Weights of a small transformer language model: 4931 steps.
Each number is 200 + 30 x the weight over its row's rms, rounded and kept within 0 to 999. Layers, rows and columns count from 0. The size before them is the row's rms in percent of the matrix's.

# down: layer 5 MLP down (transposed), 2048x512, rms 0.0113, rows 1749-1801, columns 192-255
# up: layer 5 MLP up, 2048x512, rms 0.0155, rows 1750-1801, columns 192-255
down1749,151,196,174,218,194,204,180,112,210,195,154,180,221,217,218,168,247,201,183,219,184,277,232,179,255,238,213,195,205,228,250,178,203,206,178,151,215,217,256,181,158,219,196,194,196,229,205,183,178,165,199,176,146,215,258,224,208,162,189,168,232,172,145,242,233
up1750,096,240,194,162,151,202,211,211,203,177,210,190,160,234,235,186,221,249,180,165,231,194,188,189,173,213,165,249,147,171,151,202,198,209,172,138,213,163,206,179,200,209,232,186,257,202,225,202,200,191,246,176,186,221,198,261,178,256,236,259,198,195,184,203,209
down1750,113,197,157,174,231,195,182,140,176,229,205,239,205,216,173,231,195,154,209,212,206,188,230,188,286,177,242,131,206,205,217,179,190,149,157,296,171,199,195,204,206,202,193,216,156,249,170,176,193,178,194,194,209,188,310,214,184,177,185,207,233,203,210,164,188
up1751,080,220,169,188,273,251,183,185,217,186,241,199,236,166,178,170,212,221,157,248,165,192,183,208,162,213,210,226,196,211,174,193,207,206,237,186,164,176,166,195,219,174,201,231,219,255,152,169,181,159,225,216,195,233,180,214,186,140,185,212,206,170,226,166,227
down1751,078,180,128,154,144,171,176,162,218,230,165,233,171,185,192,164,198,244,217,197,214,218,192,212,222,218,153,233,172,202,210,209,197,200,212,170,229,236,223,186,208,242,201,188,252,180,222,202,190,226,220,176,202,238,211,162,214,144,174,212,189,186,214,199,201
up1752,091,200,227,215,152,200,208,175,243,198,219,212,200,178,210,252,199,177,179,177,187,180,226,182,217,205,196,229,219,191,242,191,213,236,181,235,149,246,207,197,219,192,216,177,181,228,222,195,167,205,188,233,223,191,277,190,218,247,163,247,237,229,190,257,162
down1752,103,224,192,186,229,208,265,228,185,147,193,229,186,213,221,155,235,211,161,202,225,224,216,145,192,188,217,176,202,223,167,187,191,194,168,115,225,226,200,172,241,190,147,224,236,177,154,199,205,171,212,167,176,205,107,239,213,205,212,170,195,141,212,221,199
up1753,146,187,148,193,226,214,235,226,197,188,208,187,233,167,171,247,194,178,211,149,210,202,188,203,220,147,216,186,123,228,216,186,211,228,218,264,200,213,188,226,164,159,260,205,240,170,196,185,239,176,210,209,260,184,212,185,179,182,165,219,175,155,244,224,144
down1753,144,239,177,192,175,221,203,189,206,179,169,265,218,209,226,217,193,182,206,184,207,222,151,212,202,173,174,241,230,199,191,178,194,190,214,114,212,188,180,211,265,178,171,189,226,209,226,192,173,157,188,197,223,207,172,173,234,203,202,203,147,185,218,216,233
up1754,062,246,188,192,235,199,197,226,197,203,203,171,168,194,170,147,199,130,175,252,201,192,205,185,180,216,165,142,246,240,168,229,151,180,244,170,238,222,186,161,153,216,163,218,193,185,195,196,250,234,221,226,218,203,199,194,179,175,193,187,207,185,222,215,165
down1754,058,249,204,200,204,193,228,209,189,201,206,171,184,171,235,236,147,218,186,210,200,236,210,231,213,222,183,283,184,187,193,154,239,251,207,295,184,173,226,228,196,203,228,210,186,218,223,165,202,171,208,185,185,200,177,208,140,213,175,212,198,198,169,156,221
up1755,057,187,191,204,159,165,215,181,172,191,149,205,245,201,234,193,149,223,187,137,214,194,211,178,186,179,196,201,203,211,251,171,242,209,156,226,140,125,196,216,222,224,180,197,204,269,221,196,249,199,185,156,194,219,148,235,200,202,227,202,218,170,186,212,214
down1755,044,255,186,193,195,214,178,184,195,196,204,201,176,170,199,217,226,220,188,166,167,207,259,206,200,197,160,115,163,160,223,225,167,137,227,217,213,182,209,174,190,224,138,205,152,150,182,188,185,177,182,212,237,194,204,211,227,220,164,187,178,149,190,199,170
up1756,083,200,239,219,194,140,243,170,197,175,250,241,225,242,251,218,153,248,213,200,190,241,182,166,211,170,147,196,179,212,217,191,210,215,201,215,188,179,248,194,159,231,243,204,196,247,209,198,170,180,202,209,226,223,241,179,201,221,181,231,178,253,152,197,194
down1756,084,222,133,175,229,197,191,204,235,216,234,221,173,156,193,222,215,175,132,201,174,202,245,195,164,146,215,134,186,206,227,231,205,150,216,200,174,221,201,199,276,165,128,194,216,157,166,195,216,211,212,208,208,240,205,168,232,183,206,215,178,156,218,212,165
up1757,060,204,208,198,223,223,211,187,246,194,243,182,227,206,186,240,219,184,188,192,125,211,168,234,221,238,229,191,178,192,168,188,216,175,184,150,185,217,184,225,234,159,158,196,151,183,188,189,175,164,179,221,209,172,253,230,209,142,199,259,177,241,194,196,191
down1757,054,204,227,218,210,223,206,174,177,199,174,219,235,233,189,229,171,232,173,216,224,234,180,139,218,186,223,220,194,182,233,191,233,216,203,172,199,242,199,218,196,215,228,198,237,228,182,171,226,211,209,235,181,247,203,151,229,185,178,157,240,223,208,163,187
up1758,067,240,204,196,174,190,221,191,208,181,176,188,157,212,199,148,210,148,209,275,190,183,176,215,240,194,205,216,211,157,191,186,165,232,180,198,193,171,192,247,198,132,167,194,201,223,193,169,213,215,221,197,191,191,230,178,231,199,183,214,190,222,195,128,218
down1758,060,222,211,213,229,225,200,215,203,220,224,180,192,227,252,220,136,255,192,226,211,265,178,210,229,125,222,100,174,173,192,246,167,203,177,224,169,207,239,176,176,197,172,219,224,191,180,145,207,201,199,220,110,189,281,199,213,229,179,145,210,211,236,204,214
up1759,069,179,161,230,248,231,175,200,225,245,234,207,217,245,196,206,210,212,209,178,231,217,207,212,204,188,248,170,188,285,231,182,211,167,210,218,214,229,208,131,223,192,200,241,166,188,203,181,172,198,229,202,192,216,170,251,199,196,170,228,197,202,176,209,202
down1759,061,194,223,128,199,191,168,187,198,168,196,232,177,189,203,258,205,187,218,201,220,173,155,190,176,229,174,236,165,188,169,193,229,202,196,248,168,191,201,249,157,204,215,195,181,222,226,225,192,182,141,188,245,241,256,182,182,179,185,175,180,241,219,211,182
up1760,194,188,177,183,194,208,227,220,185,217,228,181,161,145,222,194,211,216,206,190,233,202,209,173,200,168,263,187,168,179,264,218,197,207,207,282,145,252,195,234,207,217,212,197,191,187,171,195,158,243,158,212,230,264,222,180,277,151,206,187,178,153,227,229,198
down1760,198,182,208,234,189,204,252,174,220,203,162,257,231,231,157,186,210,238,241,163,213,251,190,220,219,217,168,228,183,230,222,185,191,198,216,182,277,154,207,196,250,162,215,220,184,168,187,197,184,178,198,212,223,133,190,200,165,217,186,193,228,258,187,194,198
up1761,070,202,178,194,227,240,181,263,192,255,180,224,213,194,156,163,243,240,169,202,149,203,225,198,188,161,219,210,159,218,205,182,186,194,263,245,226,223,178,204,181,144,166,276,157,189,180,229,196,196,184,185,229,243,150,214,191,170,192,200,191,153,249,172,196
down1761,057,247,163,219,190,200,229,208,166,242,202,210,191,186,178,218,222,182,232,168,248,183,194,190,216,202,207,204,220,161,172,262,227,184,160,200,174,195,228,192,178,234,220,156,195,149,211,196,179,205,248,243,206,181,137,181,174,202,169,267,160,210,164,201,210
up1762,067,237,209,203,210,176,211,173,172,264,211,190,222,143,237,183,202,215,198,216,143,247,187,203,155,242,192,211,221,202,253,215,185,207,208,226,232,126,180,202,202,151,167,197,190,279,211,175,211,157,228,170,191,205,182,212,208,232,240,186,185,149,219,150,210
down1762,060,160,190,183,211,183,195,170,185,215,215,224,179,237,176,238,205,195,160,214,179,196,228,195,294,204,178,169,203,221,188,182,172,206,226,156,155,175,204,191,200,205,205,174,182,185,244,177,170,266,220,199,207,237,180,172,203,213,191,188,227,142,269,144,166
up1763,134,222,245,201,241,201,180,273,186,188,197,248,180,210,159,250,188,227,192,264,167,187,179,169,183,227,185,217,248,225,164,240,210,200,197,207,205,184,187,180,212,164,232,161,253,308,240,203,185,225,214,173,147,163,145,147,158,250,232,154,243,271,226,233,166
down1763,152,212,190,225,163,199,161,106,178,196,174,186,215,177,185,195,298,210,217,161,180,303,222,207,218,201,184,210,212,221,197,142,205,208,215,169,182,189,234,197,154,205,221,188,194,211,209,223,165,216,230,244,182,187,241,196,224,166,201,201,227,180,170,253,221
up1764,072,179,177,207,267,222,262,238,219,150,236,217,188,227,180,189,158,196,225,234,235,245,223,171,229,192,220,161,266,174,165,305,167,204,209,196,219,188,170,216,176,183,219,233,195,243,194,178,246,247,222,214,207,234,163,237,209,175,179,188,238,129,196,218,180
down1764,068,212,194,228,206,210,218,187,213,234,174,214,222,185,282,257,204,203,204,200,161,227,227,250,202,184,182,271,148,178,242,174,215,171,228,215,202,167,184,245,194,240,174,175,247,164,215,214,237,152,202,190,163,199,257,214,199,218,239,133,197,197,201,156,213
up1765,059,205,191,184,205,136,188,228,171,247,213,180,264,195,217,193,174,170,199,184,163,179,192,233,269,224,248,219,236,188,200,261,210,174,188,193,223,178,207,215,236,166,142,82,193,232,152,217,229,187,189,230,191,226,233,203,200,211,173,189,206,169,237,182,180
down1765,050,205,193,199,187,214,231,233,198,240,164,181,180,227,197,196,192,196,196,208,210,283,227,221,169,189,235,191,174,235,197,144,285,271,122,174,223,183,250,219,172,240,172,200,250,161,222,235,182,180,209,209,203,213,130,127,195,183,241,227,228,212,163,184,219
up1766,060,183,220,182,261,227,211,238,174,219,212,207,228,235,192,172,229,170,200,198,166,190,201,172,208,242,237,227,196,278,199,242,103,215,198,219,219,198,212,147,217,183,178,237,175,171,230,174,175,184,215,180,203,205,122,191,197,222,194,210,197,190,214,215,223
down1766,049,182,231,177,183,173,193,217,224,215,213,154,163,216,205,202,184,259,228,170,207,280,196,237,203,190,179,145,189,205,229,223,184,250,138,159,156,197,232,216,177,181,166,185,214,182,172,209,249,219,169,209,177,148,211,190,232,215,188,221,225,192,191,153,217
up1767,060,217,185,206,155,158,210,147,208,173,243,198,217,167,215,179,239,214,206,220,245,199,173,270,195,182,155,211,169,197,231,175,175,164,200,242,211,196,230,240,216,209,214,168,211,163,186,223,176,206,187,223,204,176,281,159,215,237,167,214,191,250,157,193,183
down1767,047,188,235,188,217,206,218,196,189,160,183,237,220,234,192,190,152,208,170,238,216,182,195,131,181,204,266,231,181,236,137,211,226,154,163,197,174,249,171,190,219,167,183,262,229,218,202,208,168,189,193,198,212,202,201,187,271,193,175,194,177,275,182,229,181
up1768,070,235,154,204,156,230,183,216,137,166,209,181,224,150,214,234,230,134,233,177,225,187,185,228,162,180,211,176,141,272,173,173,184,211,221,219,204,186,165,214,196,171,181,215,252,233,201,173,137,174,184,220,178,200,266,265,218,179,226,257,220,253,194,204,203
down1768,062,136,165,199,187,230,179,145,192,206,161,248,170,215,200,189,205,256,182,187,181,240,202,227,202,200,188,217,149,193,172,184,214,175,210,214,174,214,150,258,197,185,186,203,176,218,196,186,168,238,213,244,231,270,230,203,161,211,224,155,222,145,202,193,210
up1769,066,202,177,157,224,249,195,241,196,153,169,199,265,196,174,200,179,138,197,185,199,177,204,148,210,235,211,179,281,178,186,163,190,246,214,204,198,200,147,162,195,164,201,243,198,227,182,206,245,172,173,179,212,193,187,209,208,137,196,218,211,207,171,238,244
down1769,057,221,188,176,201,247,220,162,203,183,179,206,191,190,210,219,207,253,223,196,156,231,213,196,195,190,210,139,241,188,211,174,233,200,169,230,181,187,161,172,194,240,214,181,211,200,200,212,264,222,240,198,153,216,205,187,198,226,240,194,240,198,156,138,190
up1770,056,244,196,226,250,267,221,148,227,235,230,199,245,190,219,185,203,190,186,236,195,211,164,215,209,276,209,190,188,209,207,213,173,208,219,240,197,215,179,168,202,191,177,183,218,210,178,211,151,164,212,206,168,181,210,242,208,217,186,235,190,210,223,195,207
down1770,046,171,207,190,207,170,212,254,191,210,191,215,178,162,175,192,210,210,239,224,208,302,147,181,218,178,205,255,162,203,168,217,152,205,195,160,209,209,177,229,219,160,214,152,224,196,192,168,240,200,265,189,164,181,240,226,188,140,167,158,212,213,186,201,218
up1771,131,190,251,195,264,174,213,256,173,232,188,222,202,207,189,221,178,164,152,224,216,192,180,206,158,224,203,217,230,201,225,275,203,125,179,231,159,188,131,211,201,217,222,207,191,222,219,180,207,202,196,211,211,195,168,143,181,242,199,152,233,190,232,184,176
down1771,136,180,206,213,191,191,205,114,230,195,200,176,171,227,168,207,273,211,174,168,216,309,176,173,264,240,206,153,176,232,189,110,238,205,197,184,212,256,225,232,194,204,202,201,180,217,197,183,220,164,221,206,173,203,289,188,169,207,244,190,199,158,164,191,186
up1772,113,208,186,266,177,193,264,193,210,190,164,232,252,195,207,157,211,174,227,169,148,194,243,194,225,238,252,201,167,248,142,230,196,200,191,188,126,224,207,211,235,216,185,230,154,228,186,130,211,204,200,221,204,232,167,150,169,258,201,209,234,282,212,194,242
down1772,113,246,178,168,248,174,240,217,212,208,238,184,131,179,251,189,220,206,201,200,175,298,146,227,207,235,191,237,217,215,228,219,191,213,163,144,240,191,207,208,228,198,159,218,194,201,205,224,187,186,214,174,179,217,131,240,213,181,226,176,215,192,235,166,168
up1773,060,178,220,209,196,260,218,224,206,280,185,186,207,211,230,207,230,159,220,145,226,160,240,235,202,212,120,209,229,240,117,178,190,221,200,165,204,191,218,171,161,193,207,200,248,223,234,219,242,190,200,232,228,231,265,177,225,173,263,221,227,251,159,184,189
down1773,052,229,233,221,181,212,149,170,177,211,188,215,186,201,227,250,207,196,181,211,188,236,211,193,160,195,210,177,254,217,260,207,230,216,136,267,261,260,148,260,233,181,182,213,240,254,200,173,201,209,148,197,181,209,141,199,243,186,226,160,184,187,178,235,173
up1774,059,246,192,213,208,223,238,232,167,230,238,180,210,213,215,208,217,208,209,230,151,279,197,193,231,175,202,181,176,202,173,294,228,202,192,163,180,203,197,191,157,222,196,208,191,209,180,201,227,241,213,220,201,236,154,151,198,209,225,171,173,289,201,226,163
down1774,047,229,214,148,209,207,202,247,213,202,213,207,158,206,190,252,179,187,205,184,185,193,188,181,141,215,202,280,223,209,253,191,197,243,208,265,249,235,226,228,194,188,163,184,241,174,188,204,185,177,221,185,188,249,211,167,225,199,224,176,220,223,180,166,187
up1775,193,171,138,183,228,215,209,157,197,218,225,205,216,215,156,235,198,179,252,175,182,194,214,200,211,221,209,197,144,186,128,221,192,137,229,194,217,169,178,185,263,167,212,145,227,240,195,204,153,251,165,183,271,260,205,170,223,171,191,157,157,175,204,222,172
down1775,194,222,167,236,167,172,232,192,220,225,183,202,252,193,216,212,209,250,172,178,188,231,218,183,178,186,201,145,217,213,229,197,204,216,200,216,186,237,225,232,203,221,195,218,199,195,189,202,172,189,241,149,180,203,261,211,187,259,146,160,250,189,209,208,213
up1776,064,175,189,218,238,189,181,271,171,185,166,158,182,165,134,225,230,149,231,251,156,196,215,196,227,264,208,174,154,213,180,242,149,178,190,194,182,223,151,166,260,172,204,136,217,206,205,235,151,161,203,195,235,202,217,249,227,210,175,187,236,187,212,171,229
down1776,058,183,202,205,150,205,208,179,225,210,171,201,208,231,275,223,179,200,216,229,224,285,200,187,151,198,198,256,197,196,202,160,237,213,157,196,250,167,170,197,182,177,190,186,200,214,178,201,244,212,240,200,154,177,182,221,222,208,215,154,197,231,222,189,191
up1777,068,242,201,192,242,211,189,193,207,203,212,183,75,205,193,187,167,214,197,148,253,192,158,224,210,206,185,247,245,168,215,199,193,170,210,179,176,180,183,231,187,165,162,147,211,189,157,203,260,251,181,203,223,192,173,204,236,162,165,162,200,151,299,181,144
down1777,062,161,230,213,208,266,177,213,164,213,168,147,188,213,218,194,143,192,230,251,213,130,214,159,255,214,179,252,210,199,157,199,205,210,139,228,211,166,235,189,142,182,198,185,182,224,269,230,188,215,159,200,180,205,193,195,180,208,240,221,190,213,232,204,193
up1778,103,187,160,189,220,190,198,203,168,197,240,190,223,205,184,227,199,187,217,217,230,209,216,185,191,192,218,208,224,215,167,201,207,147,232,129,171,160,137,219,261,182,137,253,132,173,247,195,185,228,197,163,218,261,172,187,241,147,263,220,192,211,213,165,240
down1778,109,199,242,194,183,174,188,148,182,183,203,208,170,216,183,171,194,217,171,206,214,193,171,230,232,227,224,186,164,188,150,206,200,265,236,228,195,205,202,201,166,209,247,164,173,236,191,173,222,213,203,243,220,176,345,180,206,204,149,142,210,202,232,165,207
up1779,057,197,217,211,180,170,205,175,232,170,156,185,138,226,158,196,225,176,175,232,163,174,184,248,204,198,195,216,154,239,155,155,278,187,194,202,210,234,185,198,201,190,195,184,170,198,201,195,159,188,177,202,199,176,226,217,222,174,182,211,175,197,207,161,190
down1779,043,161,209,225,202,183,199,246,159,199,186,177,199,191,211,134,178,209,152,210,210,157,223,171,249,198,173,271,186,199,219,210,129,190,208,204,224,225,157,199,152,204,245,173,186,240,186,175,190,174,199,161,205,206,233,227,244,217,172,197,224,208,153,259,192
up1780,063,221,191,201,231,179,220,175,240,215,152,211,194,149,228,186,206,250,204,109,210,206,215,209,238,235,211,192,229,295,145,222,157,203,235,250,160,203,207,179,151,160,181,225,224,206,170,247,211,220,190,200,198,209,163,217,195,210,184,233,241,181,237,210,206
down1780,048,193,216,245,210,210,209,194,165,208,211,170,165,201,237,227,158,202,241,217,194,190,210,191,176,215,203,209,174,211,215,204,173,226,219,169,184,241,191,206,208,167,191,201,232,168,206,207,239,205,203,206,115,201,156,195,195,189,177,144,224,179,201,147,195
up1781,051,175,165,203,163,255,213,206,222,132,258,204,183,201,219,230,170,269,232,204,225,157,194,208,213,246,170,204,215,231,253,184,235,209,150,249,196,169,221,218,177,202,186,180,181,216,171,189,228,178,210,224,199,201,179,156,195,162,212,180,203,264,152,205,191
down1781,037,183,184,232,194,197,223,147,171,208,164,193,212,221,209,197,164,210,160,252,93,260,247,191,189,246,216,175,200,207,214,215,178,153,218,256,204,167,201,192,196,161,247,214,243,197,222,206,206,212,185,166,219,225,181,208,199,239,193,212,178,193,209,173,157
up1782,065,176,257,199,178,155,151,196,222,199,128,212,204,164,208,237,286,153,185,172,166,187,148,242,164,208,209,204,182,209,214,230,245,234,183,161,144,208,230,183,205,193,187,196,210,261,206,186,246,208,179,213,198,200,250,208,231,190,208,224,225,279,196,122,150
down1782,059,161,215,248,185,224,169,205,170,206,204,223,186,211,199,195,112,227,140,181,184,247,197,213,175,194,169,173,174,202,183,158,164,231,155,182,214,176,202,196,226,162,272,215,262,180,222,174,246,196,185,170,166,192,125,164,207,141,208,195,196,206,180,273,217
up1783,068,226,176,198,216,193,172,240,142,251,166,243,219,157,201,165,241,162,194,191,179,201,169,212,191,171,179,203,214,175,252,199,239,191,190,199,223,217,178,197,174,181,191,214,242,236,218,217,228,181,199,181,217,249,200,224,183,182,197,224,196,231,181,145,210
down1783,062,226,209,151,175,178,207,215,207,213,175,144,217,221,192,203,163,237,197,175,199,236,226,177,135,198,200,176,200,224,197,168,184,174,208,235,200,215,138,211,197,217,247,233,193,182,179,164,225,219,225,198,190,210,87,221,264,251,205,207,206,190,195,216,207
up1784,078,172,160,182,229,243,202,247,168,193,178,182,169,181,183,170,196,147,137,231,154,178,221,195,197,222,203,186,220,195,167,190,170,187,183,231,217,183,166,161,199,172,200,219,233,224,227,234,201,167,219,179,213,215,130,227,178,157,222,238,210,223,221,141,252
down1784,071,180,190,240,171,205,160,144,207,219,147,265,165,204,186,196,187,246,184,196,179,192,189,157,214,205,181,220,207,170,203,158,176,193,166,192,183,211,170,186,229,251,256,184,166,194,199,199,191,263,169,221,192,192,180,195,190,209,205,213,221,176,198,156,189
up1785,058,188,184,201,224,199,173,179,166,211,241,245,121,223,186,189,242,103,212,211,232,215,224,212,182,199,240,180,258,211,203,152,180,188,231,211,221,216,231,200,227,165,214,224,191,184,196,185,167,173,225,199,203,236,161,201,173,272,181,154,194,146,236,183,221
down1785,048,210,189,190,182,193,158,143,174,205,190,215,182,212,167,152,195,234,204,165,216,173,188,246,225,240,234,203,190,205,190,203,139,242,197,199,227,261,239,195,197,253,180,215,204,218,214,168,165,210,187,196,139,223,289,233,228,230,160,196,197,240,187,229,222
up1786,150,217,250,226,199,204,202,168,289,154,245,214,206,178,240,200,223,197,214,202,164,209,224,209,158,176,197,200,215,178,204,209,224,233,157,177,128,210,166,152,206,247,178,204,192,198,177,230,157,180,162,226,170,219,183,227,193,183,181,221,211,193,249,178,162
down1786,162,160,160,194,184,177,232,223,161,202,189,171,224,142,222,187,228,238,214,181,195,188,156,234,162,194,190,173,218,179,219,209,193,209,171,199,174,166,201,221,141,217,226,201,222,185,212,250,184,233,212,165,178,159,195,209,242,167,169,152,147,209,185,225,220
up1787,071,235,164,183,245,277,213,227,213,138,164,210,281,189,187,211,230,181,178,186,241,207,206,257,189,206,178,216,220,258,232,196,200,190,196,223,219,125,126,146,241,123,210,260,201,261,192,191,214,206,225,166,180,266,165,200,233,131,210,208,191,157,156,232,225
down1787,065,200,198,206,221,217,213,166,192,235,201,243,187,174,228,233,216,175,239,238,169,168,172,166,210,166,159,255,159,205,208,195,214,191,154,222,205,185,191,187,246,218,202,171,177,170,244,231,176,192,161,189,160,247,257,256,172,195,202,167,200,178,225,123,168
up1788,068,223,166,223,199,215,200,226,179,188,167,192,208,188,170,193,239,166,179,180,165,189,227,238,199,191,240,165,134,260,212,217,226,226,192,236,195,218,195,120,148,193,197,218,232,221,189,206,202,155,202,196,207,193,203,250,225,179,223,192,199,215,229,177,196
down1788,058,184,184,256,168,199,214,148,177,224,177,225,200,183,211,238,189,171,187,194,214,256,183,212,159,220,218,122,156,214,211,176,215,161,219,157,210,206,190,197,283,207,193,218,200,200,215,164,160,240,235,264,229,193,163,216,184,206,194,201,187,202,235,153,201
up1789,063,198,125,210,180,193,226,239,170,193,214,200,190,196,186,206,197,187,234,190,187,176,160,158,201,147,230,191,201,205,217,205,190,209,201,225,195,176,153,184,243,209,205,203,246,222,207,189,210,210,200,176,203,220,193,218,210,199,203,208,204,223,198,192,167
down1789,058,227,212,218,217,190,254,195,227,175,201,184,210,204,206,245,147,246,282,191,209,204,239,234,233,223,201,122,196,191,158,189,191,176,181,152,189,155,205,139,219,206,231,169,216,174,237,211,230,216,187,171,196,218,187,228,200,227,227,182,230,194,207,155,230
up1790,056,210,205,202,200,149,216,225,177,196,180,143,196,237,227,221,192,169,217,260,216,210,198,183,155,195,199,138,168,170,238,236,197,213,204,197,142,225,200,172,196,244,183,156,157,200,173,199,256,223,196,156,214,205,240,206,199,244,212,212,226,221,230,196,163
down1790,043,184,195,151,233,221,174,206,204,141,210,212,173,247,212,213,181,211,197,193,232,189,152,225,210,206,199,187,247,212,230,200,200,258,161,182,193,203,203,196,173,226,164,156,174,221,165,204,173,198,181,223,173,200,205,182,233,178,211,164,186,210,217,254,216
up1791,061,210,220,182,191,241,218,168,196,135,200,204,172,205,170,215,126,241,200,154,233,174,225,169,229,242,144,184,185,210,225,204,267,216,246,193,203,195,183,183,172,268,161,179,144,200,230,187,222,223,175,236,216,212,177,171,206,203,157,174,215,208,209,186,196
down1791,052,210,194,227,220,231,233,228,176,212,185,225,139,163,259,208,220,213,143,200,163,233,232,243,241,200,175,201,212,192,184,215,187,224,255,226,161,200,224,173,164,194,173,136,266,221,209,231,196,168,180,197,242,195,223,155,180,231,169,239,171,150,187,236,213
up1792,071,202,136,186,193,206,202,182,266,222,227,174,210,209,218,188,217,174,184,252,197,164,197,169,169,226,189,204,167,211,197,170,199,206,137,223,217,178,164,155,255,169,218,272,144,226,173,175,158,191,203,217,183,136,169,181,236,154,251,228,192,202,249,199,195
down1792,076,150,226,213,208,214,172,187,167,170,146,214,193,207,246,224,188,202,191,253,214,191,199,175,218,173,153,283,151,179,176,176,208,205,169,170,144,202,199,222,223,231,256,222,192,180,227,249,174,166,172,208,195,249,276,222,166,172,201,186,218,173,235,154,242
up1793,062,164,250,202,186,252,227,213,183,201,172,211,155,160,165,161,196,185,243,127,214,159,181,219,220,224,194,166,290,261,206,264,159,167,193,179,206,197,205,189,224,243,201,241,212,213,203,214,189,190,194,178,212,228,154,219,233,188,222,217,191,151,210,170,173
down1793,048,186,261,254,193,224,167,201,138,197,212,167,191,224,241,204,211,221,212,187,225,242,208,199,217,167,176,242,208,186,198,199,184,173,182,274,186,224,195,269,177,168,168,230,185,249,203,164,217,196,159,199,197,207,151,241,209,198,189,150,230,182,192,177,151
up1794,201,226,232,233,173,201,214,186,240,154,243,212,220,217,252,205,219,189,173,170,177,216,194,196,179,138,161,199,216,141,173,217,242,246,240,198,175,188,167,169,221,198,250,158,229,221,220,171,156,163,207,204,233,190,223,192,209,207,232,224,167,196,227,233,174
down1794,191,211,187,242,279,178,198,219,193,174,202,221,173,164,180,188,158,190,191,181,248,140,162,209,211,209,207,187,202,186,205,225,165,204,239,158,194,186,241,222,202,170,226,203,252,205,119,201,209,225,183,187,248,180,164,223,244,241,174,126,152,199,212,152,270
up1795,063,247,218,211,213,179,155,199,203,214,242,212,183,228,177,186,216,154,240,205,228,244,191,238,210,284,225,171,260,228,223,166,134,205,235,215,218,196,213,214,198,225,182,229,202,210,222,226,178,162,166,173,191,186,141,216,175,228,197,241,217,131,240,190,234
down1795,055,210,217,165,184,176,200,135,212,195,154,212,176,214,158,201,171,249,194,189,165,194,227,185,194,274,156,194,198,186,151,185,225,192,227,192,134,202,207,228,153,156,185,181,180,201,172,224,210,222,207,224,220,210,202,161,184,119,169,190,199,236,199,189,194
up1796,053,202,225,218,220,213,185,218,234,212,147,205,135,189,194,188,217,213,234,172,159,202,167,126,219,181,209,200,180,187,157,231,223,199,207,187,209,172,178,192,181,177,199,209,209,156,225,183,227,218,216,211,193,240,182,180,232,253,143,192,231,234,192,232,196
down1796,041,198,192,179,216,192,190,192,147,259,212,175,167,181,180,225,177,145,287,174,178,208,185,208,215,169,171,263,185,213,207,227,192,245,138,245,238,150,200,229,188,214,169,248,226,237,225,160,235,213,194,209,127,175,177,168,221,195,195,256,199,189,195,209,171
up1797,061,226,189,177,227,207,216,210,222,272,196,226,198,193,199,163,248,153,212,214,170,252,222,181,276,184,220,236,173,210,261,210,155,189,184,207,185,212,195,161,206,182,188,204,149,206,213,190,151,228,204,199,222,218,176,212,223,181,224,243,200,177,255,201,136
down1797,055,199,190,149,226,146,197,200,185,232,185,198,217,209,234,240,223,158,236,202,250,322,189,204,209,215,175,215,225,181,169,226,225,231,114,242,261,213,203,255,233,152,155,137,191,211,187,204,202,194,211,263,235,237,208,203,216,214,219,161,267,141,216,208,142
up1798,058,193,192,187,237,203,194,197,168,125,178,207,235,190,226,179,173,185,151,203,189,217,174,207,159,165,159,180,185,229,152,176,159,168,180,148,191,184,187,161,194,227,191,208,275,223,207,223,184,226,220,185,207,232,231,219,183,179,213,176,204,194,206,188,234
down1798,047,246,128,179,165,203,152,228,230,202,223,244,176,202,133,187,182,217,205,205,175,152,180,220,196,182,186,213,196,192,184,177,197,157,250,208,167,189,231,229,225,220,219,195,180,202,199,241,229,208,179,204,174,185,209,186,198,206,189,134,194,223,168,233,177
up1799,098,208,174,198,282,209,217,212,178,249,193,207,187,188,166,177,217,165,185,222,179,213,242,205,216,152,200,187,218,200,151,194,146,180,177,209,198,153,205,200,196,166,190,230,189,196,172,170,168,201,224,208,178,200,251,184,185,204,172,212,175,185,290,180,218
down1799,090,192,182,167,185,217,171,147,194,185,239,212,185,233,215,224,173,229,220,180,239,176,204,179,235,178,219,209,168,194,239,218,212,186,184,229,190,213,242,202,181,222,220,175,205,174,248,197,191,173,198,233,122,192,231,185,227,205,238,162,217,201,173,148,200
up1800,055,208,206,207,199,211,212,192,229,234,172,214,242,219,182,197,213,117,266,169,176,182,218,276,170,204,233,182,190,197,205,183,172,233,205,203,194,180,162,197,245,215,208,260,186,164,199,214,186,200,186,217,217,217,162,228,203,211,192,253,133,210,265,148,196
down1800,050,157,241,189,193,225,199,164,221,182,162,254,223,179,148,217,190,181,179,179,246,141,156,202,207,225,218,187,201,183,250,238,190,214,247,143,169,201,264,154,196,203,170,188,170,226,248,248,150,202,184,170,228,243,214,164,180,151,193,155,199,210,247,218,170
up1801,060,236,182,191,202,213,230,181,239,198,187,169,137,234,209,186,128,260,183,136,230,222,195,261,195,214,143,169,197,260,192,154,183,227,196,197,201,218,193,185,215,170,181,177,168,240,201,176,178,189,196,215,206,181,188,245,185,215,204,198,196,227,250,176,240
down1801,053,153,178,182,192,179,217,241,221,214,184,253,207,195,223,234,232,213,210,201,185,214,264,208,198,153,173,209,204,172,243,221,204,201,227,212,203,242,210,206,212,213,154,235,226,192,193,194,199,189,192,245,210,212,285,193,168,240,191,132,150,235,221,261,198